Weights of a small GPT-style language model, trained from scratch on English Wikipedia.
Architecture: rotary positions, biases on query, key and value, tied embeddings.
Training: 675M tokens, 5147 steps.
Each number is 128 + 24 x the weight over its row's rms, rounded and kept within 0 to 255. Layers, rows and columns count from 0. The size above them is the row's rms in percent of the matrix's.

# layer 6 MLP down (transposed), 1344x512, rms 0.0286, rows 469-535, columns 64-95
size [101 104 103 103  96  97 102  95  99  95 101 101 102 101 101 101 101 102  97  98 107 102  97  99 103  98 100 100 105 101 106 104  98 100 105 101 102 102  99  97 101 101 104  99  99  94 104  98  96 104 101  98  96 105  96 104  91  98 105  93 100 107  96  97 103 102  98]
[[126 112 128 128 161 134 121 138 130 136 128 113 170 158 111 131 106 138 138 104  77 163 144 147 117  84 130 158 121  84 118  82]
 [151 111 188 136 169 149 131 154 169 125 164  92 132  94 162 112 125 137  89 101 146 160  97 118 119 136 147 106 150 130 165  92]
 [119 118 180  83 146 158 130 134 173 170 134 145  83 124  90 125 111 132  90 167  98  98 166 111 123 108 127 122 165 121 121 132]
 [164 141 110 114 106 142 113 109 122 118 146 101 134  73 135 164 156 119 116 116 153 114  99 130 184 134 117 107 147 156 111 149]
 [145 142 117 108 159 101 129  84 116 101 108  91 145 127 134 145 115 103 117 130 149 112 116 192 106 120  99 112  72 132 134 124]
 [130 127 130  90 126 143 136 122  58 183 124 125 157 114 153 132 135 145 172 128 104 125 172 129 117 106 139 136 143 100 107 106]
 [137 157 141 144 103 143  94 121 119 100 146 117 183 124 154 120 189 134 126 111 122 136  94 141 156 128 142 128 128 135  64 126]
 [141 116 156 135 122 127 123 125 147 157 129 113 102 175  99  98  74 129 138  77 104 133 140  86  89 125 114 163 123 125 155 156]
 [ 89  87 158 104 135 123 102 123 111  97 126 134 145 124 118 132  91 109 166 140 148 167 113 148 169 112 119 143 157 135 141 172]
 [119 139  84 122 145 168 119 152 179 121 128 123 115 134 125 156 133 119 136 128 130 127 102 108 149 155 182 101 154  95 118 117]
 [146 117 128 152  85 141 128 119 102  98 131 134 113 143 110 167 113 103 155  83 165 115 130 161 122 132 121 123 115  86 140 138]
 [118 122 128 125 139 123 131 116 104 143 118 174 119 149 140 141 114 133 191 135 132  99 133 122 177 132 114 142  75  99 100 111]
 [133 131  99  87 159 137 143 135 127 119  99 129 103  68 116 123 165 145  96 125 146 128 137 109 127 137 125 140 116 143 160 122]
 [135 169 141 178  83 128 104 106 124 122 185 116 119 118 143 119 141 120 149 153 124 126 140  96 143 123 112 132 149 143 136 135]
 [115 119  75 156 117 126 158 170 111 129 113 117 104 148  87 153 162 182 160 103 124 141 117 112 169 120 156 125 128  68 120 126]
 [133 132 106 131 150 150 161 190 163 152 161 108 183 107 105 129 146 127 137 166 112 104 118  95 114 169 113 104 157 153 143 141]
 [130  96 105 130  86 111 151 182 138 149  92 141 124  76 137 136  89 113 137 145 137 100 164 144 123 130 116 169 112 114 136 103]
 [118  96 148 133 117 142 134  95 131  84 142 129 139 101 122 139 110 123 101 104 124 112 133 132 114  82 105 112 123 126 137 129]
 [ 97 130 124 115  84  67 139 166 103 110 118 138 138 148 127 145  97 167 112  76 154 150 114 155 138 159 127 108 140 107 138 145]
 [142 126 117 172 135 165 135  60 154 103 125 161 116 144 127 140 157 118 123 107 107 132 163 128 108 185 118 151 166  99 104 107]
 [110 155 124 120  91  87 147 116  97 144 120 102  99 129 137 138 152 126 128 101 134 126 133 144 115 131 167 110 127 113 106  79]
 [128 102  93 104 103 148 113 128 111  98 124 136 120 119 181 148  73 159 111 147 107 123 142 118 141 147 169 143 128 122 133  86]
 [127 163  98 135 111 150  73 149 164 124 113 110 110 104 151 138 120 146 136 106 141 122 142 146 170 144 153 107 115 173 123 145]
 [158 145 137 131 135  99 112 123  62 147 118 142 163 146 168 127 106 115 148 121 103 121  77 138 143 155 152 101 129  70 153 132]
 [125 139 118 143 139 155 127 131 110 137 144 116 146 132  83 144 144 109  88 207  86 148  90  99 130 118 141 131 104 142 142  94]
 [148 117 109 104 151 129 168  73 152 122 153 118 153 122 161  95 139 116 153 101 139 134 128 141 149 112 101 111  84 113 179 110]
 [ 98 101 161 183 163 124 176 106 144 104 153 107  92 101 140  89 106 185 107 120 111 125 105 126 155 130 139 143 146 145 109 142]
 [ 99 129  90 145 132 101 137 163 125 118  99 122 120  88 129 144 106 136 116  90 140 151 142 127 155 112  70 121  76  95 176 136]
 [151  97 160 139  98 152 175 144 139 158 117 155 126 116 123 140 131 107 157 115 156 170  95  68 166 111 165 134 119  92 109 148]
 [136 133 108 128  81  86 122 127 147 108  88 132 151 140 152 130 120  94 106 113 152 114  94 161 106 155 156 100 128 161  98  91]
 [132 152 133 144 142  84 133  82  93 161 132 140  95 158 119 141  92 117 116 120  91 146 123  88 119 149 121 139 121 130 136 122]
 [ 98 135  95 102 163 122 121 106 123 176 158 141 113 132  95 122 170 126 138 144 158 150 119 103 132 147 121 173 113 142 120 118]
 [153 152  96 128 137 131 105 138 125 160 105 115 141  97 100 101 115 165 148 101 173 104 164 181  87 110 149 194 114 111 122 122]
 [158 108 113 131  60 127 135 102 178 106 108 130  74 106 127 158 149 133 121 159  90  97 127 121 129 131 144 167 139 123 107 130]
 [148 149 126 144 110 121 131 127 154 111 131  91 136 142  98 142 101 150 131 106 117 122 164 143 109  95  79 185 122 155 129 108]
 [110 116 115 112 117 152 120 117 176 111  90 115 184 117 133 121 133 145 138 119 141  92  94 144 139 137 149 100 115 171 113 171]
 [114 161 102 107  98 137 158 114 140 115 129 170 133 110 149  90  94 133 129 148 142  95 120 166 111 136 130 130 126  92 120 139]
 [121 103 102 107  88 140 126 100 121 126 120 116 133 112 141  84 144 132 156  91 161 103 126  87 125 114 104 182 124 102  70 134]
 [129 113 141 115 117 125 115 158 148 108 133  83 155 160  90 131 129 124 136 120 103  93 130 105 150 147 152 182 134 124 159 167]
 [ 98  98 197 100 116  66 133 129 145  90 126 163  92 101 101  90 148  93 121 142 165 133 144 103 181 132 169 121 132 153  79 125]
 [131 149 144 118 122 116 151 119 108 123 151 119  87 145 140 135 151 148  48 128 127 122 128 148 116 153 126 181 135 121 133  79]
 [117 114 105 146 133 109 189 126 103 137 129 147 129 168 152 140  98 151 135 114 139 102  92 137 125 122 123 103 165 178 146 136]
 [141 146 142 151 154 110 136 183 115 162 138 143 119 148 117 126 116 149  88 131 173  98 149 109 176 158 104 125 114 137 145  94]
 [110 127 139 125 114 145 101 133 101  91  93 111 129 112  92 103 118 110  75  89 150 104 116 136 114 100  99 140 109 127 136 116]
 [141 100  99 161 140 141  89 145 159 110 116 127 115 190 141 110 135 137 134 104 158 131 146 110 114 106 173  67 117 123 137 123]
 [144 156 169 143  94 146 110 165 128 122  91 138 149 140 122 147 104  63  90 106 121 117 147 119  99 137 136  94 137 111 156 125]
 [114 136 175 156 158 119 143 142 110 118 134 135  85 130 113 115  86 101 166 146 150 116  97 146 119 133  90 131 141 125 129 119]
 [102 149 129 122 107 128 100 110 125 142 161 165 120 134 108 117 104 135 137  88 143 126 118 101 126 130  72 130 157 110 144 129]
 [108 164 160 111 162 131 120  89 100 145 157 112 153 142 109 146 122 125 150  99 119 116 182 106 107 122 136 116 138 126 166 155]
 [ 81 118 148 132 147 121 113 100 142 139 143 120 101 101 155  91 146 129 119  90 184 127 111 139 126  94 134 108 126  91 100 104]
 [142 129 172 127 124 135 167 161 110 130 112 104 168 102 138 172 143 177 118 102 169 107 132 114 140 157 128 117 165 128  83 102]
 [174  83 140 160 122 147  88 106 158 112 113 127 175 149 141  84  99 159 126 125 106  73 106 112 147 135 126  79 140 158 132  88]
 [124 130 110 104 118 105 122  97 150 139  75 178 127 136 135  95 122  83 117  84 154 113 102 145 123 164 155 143 161 147 129 120]
 [120 143 138 140 134 120 129 107 112 107  98 111 128 124 105 136 126 120 117 142 113 159 100 124 110 127 130 121 160  98 104 104]
 [143 119 115 178 139 146 172 131 140  98 119 104 121 137 153 175 155 130 114 109 104 138 142 112 168 123 136  73 119 114 139 122]
 [161 120 167 161 107 119 138 140 157 129 121  84 137 156 102 113  98 142  99 118 122 130 149 159 139 122 133 127 175 110 110 130]
 [143 123 112 126 118 128 142 115 145 133 151 111 128 200  94 120 150 147 129 111 184 158 143 125 120 177 113 144  95  83 113 117]
 [118 110 156 111 132 116 156  94 155  86 113 138 118 155 113 188 130 133 177 151 149 136 108 150  86 132 123 104 111  76 138 121]
 [ 95 175 120  98  85 114 109 148  65 138  86 138 136 115 151 130 146 137 156 156 131 128 136 165 131 115 143 145 155 135 107 132]
 [125 118 134 140 172 132 145 117 127 114 105  74 107 152 170 101 142 118 127 107 117 135 113 116 103 157 113 159 201 155 123 125]
 [135  85 123 125 141 134 121 133 117 113 129 148 160 178 136 122 114 161 151  90 108 118  89 137 160 115 105 138  81  88 158 124]
 [147 133 122 105 123  65 129 120 100 163 100 157 130 141 116 129 111 126 161 124 162 120 106 135 112  99 106  75 132 116 128 107]
 [ 93 112 119 125 131 123 130 107 133 117 121 120 136  80 152 150 149 107 131 117 118 153 140 109 161 121 159 164 111 127 110  97]
 [138 125 150 101 158 124 131 107 179 127 141 124 142 145 132  99 177 150 120 172 122 143 122 167  94 112  95 117 126 151 145 141]
 [ 94 161 112 190 129 144 148 165 159 146 115 129 181 105 149 123 149 117 149 110  95 107 117 146 129 163 111 146 170  99 188 157]
 [161 118  96 146 113 111 104 149  98 133 122 141 143 160  93 108 115  66 100 150 122  84 121 112 133 128 137 141 130 116 114 124]
 [160 151 159 118 132 122 110 136 148 114 152 118 158 127 158 167 123 124 134 114 184  93 133 117 128  88 131 128 120 155 119 120]]
# layer 6 MLP gate, 1344x512, rms 0.0518, rows 470-536, columns 64-95
size [ 98 103 102 100  99 103  92  95  99 104 104  98  98 102 100  99 104 100  99 106 100  97 100 107 100 103 101 103 101 107 107  97  98 105 100 104  99 100  99 101 102 103  99  96  93 103  96  98  99 104  96  99  99 102  97  93 101 100 102 104 102  97  95  96 102 101 100]
[[107 111 116 120 104 136 143 117 161 132 111  99 108 102 172 167 168 137  86 139 135 115 101 108  92 109 100  94 127  94 114 129]
 [133 150 139 140 143 122 180 131 135 146 136  89 159 138 130 165 123 145 103 145 112 139 117 150 150  98 143 125 152  88 120 130]
 [152 100 116 126 114 127 139 147 143 147 148  70 156  78 112 131 124 153 117 105 114 159  92 128 169 137 130 132 142 124 109 151]
 [129 121  79 117 109 157 115 156 130 139 113 149 154 116 130 111 149  98 163 160 138 102 108 164 114 117  84 129 118  83 137 117]
 [137 139 121 166 134 103 151 115  97 139 122  95 137 121 151 136 137  89 162 155 137 124 142 119 129 160 120 153 108 148 110  85]
 [145 117 100 116 123 125 166 101 144 147 119  95 116  95 121 155  67  88 129 123 132 156 119 128 139 152 121 106 118 126 106  90]
 [107 159 125 120 106 145 122 117  98 108 152 161 136 107 114 137 113  71 116  89 138 120 111 152 147 145 125 150 128 119 131 165]
 [112  80 118 133 142 133 136 108 147  90 123 161 175 105  90 123 137 121 106 162 187 153 147 137 149 151 117 112 164 135  81 173]
 [147 160 181 100  86 119 134 147 127 142 187 126 137 172  77 110 125 144 139 145  96  83 128 123 148 131 147 134 109 146 114 133]
 [119  87 166 139  81 161 115 155 120 123 133 154 138 110 114 111 164 118 153 138  99 113 129 167 145 155 132 112 131 172 111 113]
 [107 151 140 110 148 150 157 117 142 147  90 169 123 149 101 124 107 153 118 155 159  97 143 110 160 130 102 169 132 124 146 100]
 [163 136 153 166 129 128  80 160 163 155 132 127 142  89 127  73  74 117 111 137 141 126 133 153 123  75 122 153 160 117 152 162]
 [135 132 123 114  95 160 113 158 130 134 140 151 104 126 156 162 180 144 130  92  93 121 115 129 153 165 126 111 148 123 116 179]
 [168  73 130 164 139 133  53 125 139 163 132 121 147  98 100  86 139 131 118 144 161 112  90 126  71 105 166 127 104 108 112  96]
 [122 144 172 141 136 116 139 117 125 121 164 123 165 127 103  92 146  92 140 136 170 168 103 140  96 150 124 109 113 152 129 143]
 [152 162 122 149 116 173 124 111 120  80 122  78 127 141 144 114  95 140 123 121 130  85 145  79 107 137 150 122 163 143 137  81]
 [119 126  88  95 104 145 129 104 124 127 103 130 132  74 119 147 135 132  89 165 118 155 118 138 158 118 123 164 151 169 139 124]
 [160 138 148 134  89 101 102 108 106  96  86 156 131 118 140  92 122 118 151 108 138 153 128 142 143 133 151 190 159 131 120 111]
 [144 105 100 141 130 134 134 119 112 147 174 165 151 124 131 113  93 105 120 175  85 130 143 105  83 123 138 151 111 153 133 116]
 [131 114 131 139 189 111 126 157 140 118  98 185 120 108 163  92 117  98  98 180 134 134 170 156 116 117 161 149 120 100  99  79]
 [ 95  74 153  91 126 113 110 174 113 136 138 159  79  73 140 108 129 105  98 140 103 177 154 156 103 137 134 143 141 130 116 156]
 [148 108 107  83 120 124  86 189  93 152 137 148 162 138 112 118 111 106 133 116 112 144 165 130 169 144 123 133 142 149 118 148]
 [119 129 126 100 108 124 124 108 113 147 126 132 119 103  95 136 135 152 108 166 152  99 107 153 149 155 143 130 139 136 101 149]
 [100 112 121 101 132 149 128 151 136 145 123 157 128 150  99 146 139 142  82 109  86 151  88 154 103 157 158 119 129 147  98 130]
 [154  95 131 155 122  83 123 100 120 173 119 168 115 131 117 130 171 120 100 138 128 106 105 141 108 104 141  76 132 139  97 147]
 [156 138 139 101  86 154 134 157  86  94 129 128 110 143 151 143 172 146 147 127 113 107 133 101  97 173 132 129 153 118 110 151]
 [178 149 115 113 160 147 134 154 116 110 119 113 150 122 132 127 168 131 109  77 136 137 123 141 158 110 179 125 162 124 121 154]
 [157 117 151 131 181 169 146 150 135 127 120 155 159 124 149 147 168  74  90 140 126 129 133 149 157 170 152 150 161 141 107 137]
 [129 103 144  60 114 101 115 164 136 115 103 163 102 156 130 157 124 106 146 148 102 155 136  98 144 156 158  95 139 130 109 112]
 [135 132 120 121 144 104 165 138 135  93 125 120 164 161 122 138 114 164 141 154 137  85 130 106 130 139 119 152 155 111 100 149]
 [164 149 127 133 124 136 108 131 136 171 106 140 165  69 130  94 170  90 124  92  82 133 113  80 142  98 127 168 190 136 116 108]
 [169 146 119 139 115 179 142 172 113 136 107  94 145  97 101 116 112 109 158 120 119 172 139 119 152 149 174 159 115 122  95 115]
 [114 146 141 128 162 182  90 147 132 113 172 133 153 124  90 107 153 155 111 124 143 110 124 150 161  94 114 116 137 104 125 126]
 [127 112 130  90 127 162 161 165 114 141 112  96 160 138 170 111 120 134  89 139 127 111 130 129 151 161  94 111 117 131  87 128]
 [112 131 129  67 181 136 104 117  72 113 125 113  95 136 126 128 109 153 144 169 145 118 151  83  86 153 131 178 101 149  88 128]
 [108 119 130 117 120 133  96 136 109  96 133  95 134 113 124 100 111 152 130 119 113 142 122  95 114 149 172 151 144 126 136 116]
 [147  93 155 118 131 112 112  98 168 149 155 117 101 162 145 133 105 158  95  99 137  90 156 108 126 110 160 170 132 140 101 113]
 [105 156  85 134 157 129 104 132 153 153 121 150 136 105 114 148 151 115 167 109 107 104 100 119 109 155 162 156 132 159 128  90]
 [155 166 137 126 157 135 137 170 148 136 153  86 106  94  99 133 107 122 121 157 118 127 123 133 135  94 128 107  96  73  88 173]
 [128 141 126 157 165  90  89 176 103 131  97 171 123 148 102 117  86 156 188 171  85 132 104 130 102 144 118 101  95 163 109 116]
 [146 119 148 121 161  98 122 161 126 137 150 134 160 101 111 111 130 127  99 126 146 158 176 116 107 135  94 140 153  92  92 128]
 [112 122 131  95 120 166 114 155 153  67 127 178 143 113  93 135 172 145  86 129 109 112 131  97 137  94 109  99 164 113 102 160]
 [135 143 118 120 125 121 111 113  84 106  93 166 125 138 149  99 106  99 122 159 111 103 120 125 129 151 123 104 119 107 147 142]
 [123 102 137 137 182 146 106 150 144  99 154 156 125 132 140 100 142  95 118 132 167 185 142 100 110 142 117 146 105 134 103  96]
 [135 109 151 153  95 122  91 103 160 165 177 160  84 124 136 126 156 120 143  94 176 103  99 118 160 175 149 152 142 100 110 122]
 [159 130  74 148 146 133 152 166 144 144 133 115 109 111 118  97 124 101 113 131 102 146 169  89 113 180 134 146  95  87 137 143]
 [ 95 132 164  92 139 136 104 159 128  95 159 125 183 149 112 116 136 108 156 172  99 141 106 137  96 110  99 155 122 126 125 115]
 [ 87  78  79 105 167  92 106 136 154 100 134  73 138 113 153 107 114  95  91 108 167 143 103 140 119 120 101 147 181 149  88 125]
 [ 89 118 120 135 112 168 156 113 146 142 112 107 122 150 125  96 106 156 121 171 142 149 120  99 124 150 132 122 133 111 137 116]
 [151  92  96 145 128 143  99 131 162 104 141 140 120 158  99  84 101 138 155 122 126 179 119 119 123  76 119 113 157 136 177  82]
 [140 139 106 159 128 107 136 164 171 166 152 132 142 121 171 112 136 103 110  96 166 139 131 135 109 137 142 137 106 106 116 108]
 [116 119 144 132 142  97 137 155 133 127 141 147 124 141 163 142 148 133 139 101 106 130 141 111 115 156 103 149  79 145  85 138]
 [151 142 155 103 120 121 121 129 162 138  98 154 148 150 122 133 139 103 117 175 128 139 131 118 157 125 108 132 117 132  86 154]
 [144  92 145 129  81 141 132 133 100 140 160 106 147 104 123  90 184 150 166 148 143 174 116 126 100 153 115 171 134  99  93 128]
 [170 143 108 122 121 125 125 156 156 108 100 119 134 130 111 158 111  93  87 133 134  96  97 136 151 125 136 129 111  89 121 134]
 [150 105 131 100 138 125  87 123 147 142 106 126 121 118 109 164  99 124  72 117 155 101 154 166 143 163  89  83 174 127 124 146]
 [132 163 105 122 120 170 131 124 137 144 141 167 131 156 110 125 153 121 170 159 141 151 124 143 148 110 185 157 163 108  77 116]
 [ 98 170 142 127 127  96 121 147 131 172 120  86 175 111 144 140 122 127 151 130 141 151  75 106 171 152  94 155 121 138 114 160]
 [144 121 170 118 157 153 126 120 123 123 102 121 131 104  97 118 150 155 147 130 148 117 148 118 142 126 116 163 142 121 120  78]
 [103 116 176 121 109 119  85 163  95  98 157 139 101 111 147 135 112 136 136 103 129 133 146 117 113  96 166 150 165 145 125  78]
 [134  93 115 134 100 143 150 126 110  88 164 132 150 105 129 122 133 142 130 128  82 109 147 108 133 159  81 111 130 154 134  93]
 [142 164 129 145 123 145 154 134 142 101 150 116 124 161 159  92 119 130 148 126 112  93 118 138 114 117 129  79 144 136 161 160]
 [103 171 146 141 106 154  95  89 135  98 108 114 151 126 162 119 147  83 150 117 144 128 109  78 121  82 107 129 111 144 172 152]
 [162 133 140 105 185 121 110 139 148  82 133 154 172 102 103 119 100 125 116 115  93 136 130 148 121 110 146 123 118 119 109 161]
 [144 124  97 124  98 121 119 121  90 153  94 154 105 121 147 140 149 147 138 138 123 116 115  97 114  98 154 132 107 141 115 122]
 [131 155 107 133  98 189  73  98 129  96 139 129 139 125 117 121 128 160 142 122 112 156  97 129 107 155 136 138 148 146 132 106]
 [129 138 122 107  92 167 143 189 126 154 139 115 126  81  92 136 110 137 125 103 152 114 138 142 110 110 117 134 122 101 109 128]]
# layer 6 MLP up, 1344x512, rms 0.0501, rows 470-535, columns 64-95
size [102 102 102 103  96 100  97 100  98 103 102 103  99 101  99 103  99  99 102 103 101  97 102 100  97 100  99 102  99 102 101  99 100 104 100 100  97  96  99 102 100 102 100 102  96 102  99  97  98 102  98  98 101 102 103  93 100  99  99 104 104  98  97 105 102  94]
[[117 112 119 141 128 167 137 158  93 147 154 182 129  83 110 106 102 137 113 102 146 146 101 119 146 127 105 106 105 130 168 114]
 [154 144 111 116 142 111 116 153 115 151 175 144 105 112 153 111 147 131 137 163 110  95 104 126 133 140 138 130 100 120 107 145]
 [155 142 122 175 167 136 106 134 144 162 131  95 161  75 127  89  85  72 142 122 114 139  69 126 117 111 139  84  81 155 117 113]
 [127  98 114 115 111 108  90 102 135 121  96 120 155 121 129 147 109  89 146 121 166 133 125 125  91 124 150 111 169 104 117 128]
 [132 144 119 155 143 151 142 113  84 138 158 121 120 164 109 101 158 174 128  90 107 124 132 115 127 147 142 108 123 127 170  78]
 [144 118 116 125 120 139 136 169 113 125 104 156 105 111 159  61 161 176 156 146 122 163  90  93 148 168 107 119 152 119 126 105]
 [111 119 152 103 121 127 123 158 136 101 144 102 136 111  81 130  95 120 149 105  93 162 150 137 133 143  97  95 151 151 123 141]
 [101 135 127 136 143 149 112 163 184  96 134 121 158  92 135 111 124 114 130  93 145  75 132 185 107 115 127 133 109 150 129 114]
 [141 108 157  85 165 106 134 112 111 120 104 110 119 117 127  83 121 155 105 130 115 121 127 143 144  94 151 108 147  68 144 133]
 [112 122  95 134 152  65 158 115 114 136 134 154 183 105  85 121 118 114 129  83 180 120  96 123 158 138 104 108 135 125 103 121]
 [142 174 128  91 144 113 143 126 116 155 124 173 149 150 126 133 129 141 152 152 108  96 105 109 105 148 110  96 103 148 119 108]
 [167 102 138 140 103 117 146 116 105  91 109 125 110 131 110 109 100 147 117 151 125 122 137 168  87 126 142 143 144 161 134 139]
 [142 104 119  78 149 127 171 112 126 113 152 118 139 104 154 115  93 164 125 142 181 145 124 120 119 117 174  83 106 119 153 179]
 [125 101 121 117 159 131 179 150 160 162 154 137 141 120 139 106  81  92 113 143 128 143 119 131  97  96  94 163  77 167 160 131]
 [103 138  99 112 136 112 167  94 117 135 125 138 142 140 128  94  84 152 162 108 114 144 104 160 177 107 105  94 119 146  99 133]
 [127 101 150 122 161 125  94 125 120 131 114 142 144 139  91 138 131 129 143 104 152 141  80 144 128 139 125 141 115  98 132 161]
 [109 181 109 104 161  88 168 128 101 148 132 110 149 113 166 170  99 129 132 160 110 134 111 117 142 119 131 127 144 112 180 125]
 [ 92 124 128  89 143 135 128 118 152 120 163 140 128 127 102 122  99 103 143 118 159 137 140 142 165 140 119  98 117  74 153 147]
 [133 126 149 133  96 159 136  84 134  99 114 151 144 177 113 154 155 106 114 108 116 120 139 107 100 135 136 156 128 115 108 150]
 [130 142 178 119  85 103 112 151 116 114 146 159 130 128  80 166 139 161 125  91 120 107 177 137  90  94 146 104 126 115 149 142]
 [107 139  80 104  88 135 169 138 100 141 102 153 153  98 106  96 135 145 133 112 124 168 135 138 105 177 126 144  97 134 125 157]
 [168 141 107 133 143 131 111 128 153 147 102 149 104 170 124 119 111 144  87 155 155 101 147 163 129 105 148 123 106 113 139 131]
 [112 104 164 164 112 142 175  82 145 114 144 106 141 122 130 108 133 126 116 160  94 168 144  98 165 141 128 159 122 102 176 110]
 [123 108 116 119 141 160 156  88 158 155  90  91 145 121 121 105  85  93 155 122 126 150 106  91 107 119  84 108 106 138 156 140]
 [133 124  94 141 129 132 131 117 158 114 104  75 113  78 111 128 108 104 135 114  96 110 130 136 121 178 114 121 147 194 109 162]
 [ 95 102 120 150  95 170 127 114 153 167 131 158 105 110 103 116 102 105 149 115 149 152 100 137 157 111 122 123 144 113 110 111]
 [116 152 128 149 142  81 122  95 111 131  95 130 143 100 138 105 149 128 163 131 139 148 106 104 146 101 120 124 125 141 141 123]
 [102 100 149  93 143 140 155  94 109 121 118 118 173 160 141 116 121 137 132 132 115 155 149 128 125  72 153 164 146 160 134 160]
 [179 163 152 143 132 156 116 142 129  95 138 149 134 164 151 125 130 110 126 111 174 113  83 149 153 105  90 128 173 111 124 122]
 [111 151 134 129 152 130 140  87 157 122 129 180 124 111 127 118 144 125  97 135  91 120 154 144 126 133 156  87 108 144 161 110]
 [142 128  73 116 124 161 136 109 136 146 107 140 142 105 108 171 181 103 170  69 103 136 127 120 172 133 138 157 127 126 138 134]
 [ 92 122 148 139 117 131 121 141 178 107 107 123 122 128 117 138 160 107 144  88 146  83 103 170 151  96 136 117 112 126 107 116]
 [109 118  97 151 121 148 105 124 163 141 138 164 106 100 146  91 117 107  92 137 130 180 124 108 119 126 137 129 158 155 106 131]
 [157 109 117 115 157 128 158 153  90 122 151  89  99 138 113 162 110 123 153 138 114  99 141 124 102  91 121  95 155 142 159 125]
 [169 149  95 144 149 152 113 148 122 122 128 140 100 109 126 108 122 181 115 149 136 115 160 136 126 133 107  88 133 148 164 126]
 [ 87 166 140 113 109 147 125 123 178 151 105  83 153 152 127 144 160 161 165 110 115 120 141 119 111 128 154 104 118 136 166  70]
 [108 127 160  77 154 129 152 110 124 152  77 103  99 102 142 110 106 108 127  88 128 113  79 115  87 127 122 121 108 131  97 166]
 [150 124 112 160 100 123 143 122 175 145 119 152 136 138 146 132 118 131  85 117 109 114 151 120 141 101  93 179  84  64 117 147]
 [133 102 125 128 141 125 101 135 126 183 160 109 136 116 108 130 116 100 132 137  93 147 126 146 109 158 138  91 171 111 115  85]
 [148 146 143 142 137 179 153 104  99 158 136 151 175 117  99 116 109 110  95 132 169 168 162 177 148 128  96 120 126 119 130 145]
 [112  90  83 110 165 154 152  91 116 113 142 141 102  79 108 152 106  74 100 102 180 122 132 151 144  97 108 132 193 142  96 139]
 [ 64 157 123 121 159 115 103 119 105 138 137 134 129 154 110 134 115 118 158 154 125 141  82 102 114 129 101 126 156  81  86 132]
 [137 126 133 119  95 159 105 135 123 105 174 127  83 145 105 161  99 116 125 115 100  75  80 135 115 107 113 153 142 179 132  96]
 [106 131  89 138 134 122 153  88 148 176 167 120  96 117 142 147 134 157 151  99  88 144 138 144 121 144 167  63 136 169 138 136]
 [134 137 104 140 139 104 171 130 111 103 114 113 127 166 130 148 155 131 163 123  97 152  78 142 107 177 126 118 123 104 128 139]
 [ 92 100 141 100 154  95 137 132 132 119 116 166 152 110 153 108 114 117 140 130 125 144 150 141 158 147 116 174 131 116 107 179]
 [106 130 105 120 142 145 126  88 102 130 123 152 115 139 120 131 162 148 102 106  95 103 120 151 123 122 151 122 151 142 132 104]
 [127 177 119 165 118 119 115 109 175 153 165 158 126 167 144 165 134 138 162 120  87 140 108 131 149 102 105 120 143  96 156 170]
 [124 136 114 143 187 114 152 157 115 179  95 117 141 150 158 129 155 110 111  92 114 125 136  97 181 161  99 134 144 127  93 116]
 [120 138 121 142 110 167  99 154 115 131  79 103 162 134 123 158 156  96 110 104 121 104 140 124 163 117  88  92 149 134 109 152]
 [104 146  83 144 127  99 140  96 117 123 118 159 139 118 126 125 111 129 126 118 129  90  94 108 167 135  77  84 109 136 114 114]
 [149 123 141 122 105 135 129 129 130 151 168 157 124 138 118 121 109 131 120 104 111 128  81 188 130 163 135 152 147 130 122 115]
 [146  90 129 159 117 138 142 125 154  95 136  87 120 131 153 179 158 101 113 147 127  96 103 119 146 124 120 123 115 110 159 147]
 [134 137 117 133 104 147 134 149 119 167 142 158 122 116 128  91 167 153 153 132 148 139 103 129  98 135 135 123 134 129 129 141]
 [ 89 120 118 157 121 125  97 165 134 110  92 135 148 158 162 111 133 164 139 127 158 123 105 142 114  97 148 144 104 144 120 121]
 [ 82 123 104 118 134 139 136 118  91 164 144 117 118 131 118 119 167 128  88 170 123 139  92  81 156 135 126 131 128 104 112 146]
 [143 149 124 100 124  87 104 125  98 156 119 165 155  89 104 101 129  93  92 130 142  97 139 134 116 127 109 146  92 110 171 152]
 [140 116 137  80 127 131 115 146 117 110 148  80  88  83 122 141 155 116 173 143  95 124 110 103 103  97 134 120 131 168 107 124]
 [133 146 165 153 120 156 109 111 138 122 109 143 121 113  96 144 145  98 167 138 118  98 119 145 146 128 139  94 126 125 118 113]
 [ 87 145 122 200 106  80 111 155 169  98 155 130 113 114 141  79 153 134  97  93 139  96 133 103 131 121 145  86 103 160 113 119]
 [167 116 128 124 125 110 122 176 132 163 124 155 122 149 143 134 147 140 164 133 110 124 127 126 126 107 139 115 138 104 135 155]
 [107 144 138 162  85 153 145 112 108 129 144 142 108 137 115 148 142  84 109 110 186 108 136 107 162  95 126 136 123 128 108 128]
 [106 136 123  89 145 130  88 136 141 151 133 101 150 147 167 132 189 143 154 126 100 114 146 111  95 129 108 108  98 130  74 139]
 [136 143 132 157 141 162 106 114 116  99 167 147 147 105 104 111 121 177 136 129 122 131 145 160 107 155 104 126 159 174 124 107]
 [161 126 123 127 111 119 150 134 128 167 111 150 124 124 164 103 137 132 154 108 163  94 134 116 161 141 142 142 116 145 127 159]
 [160 111 110  77  82 146 135 126 113 126 142  95 162 154 161 113  98 119 157 109 137  97  98 105 138 119 137 107 137 169 102  82]]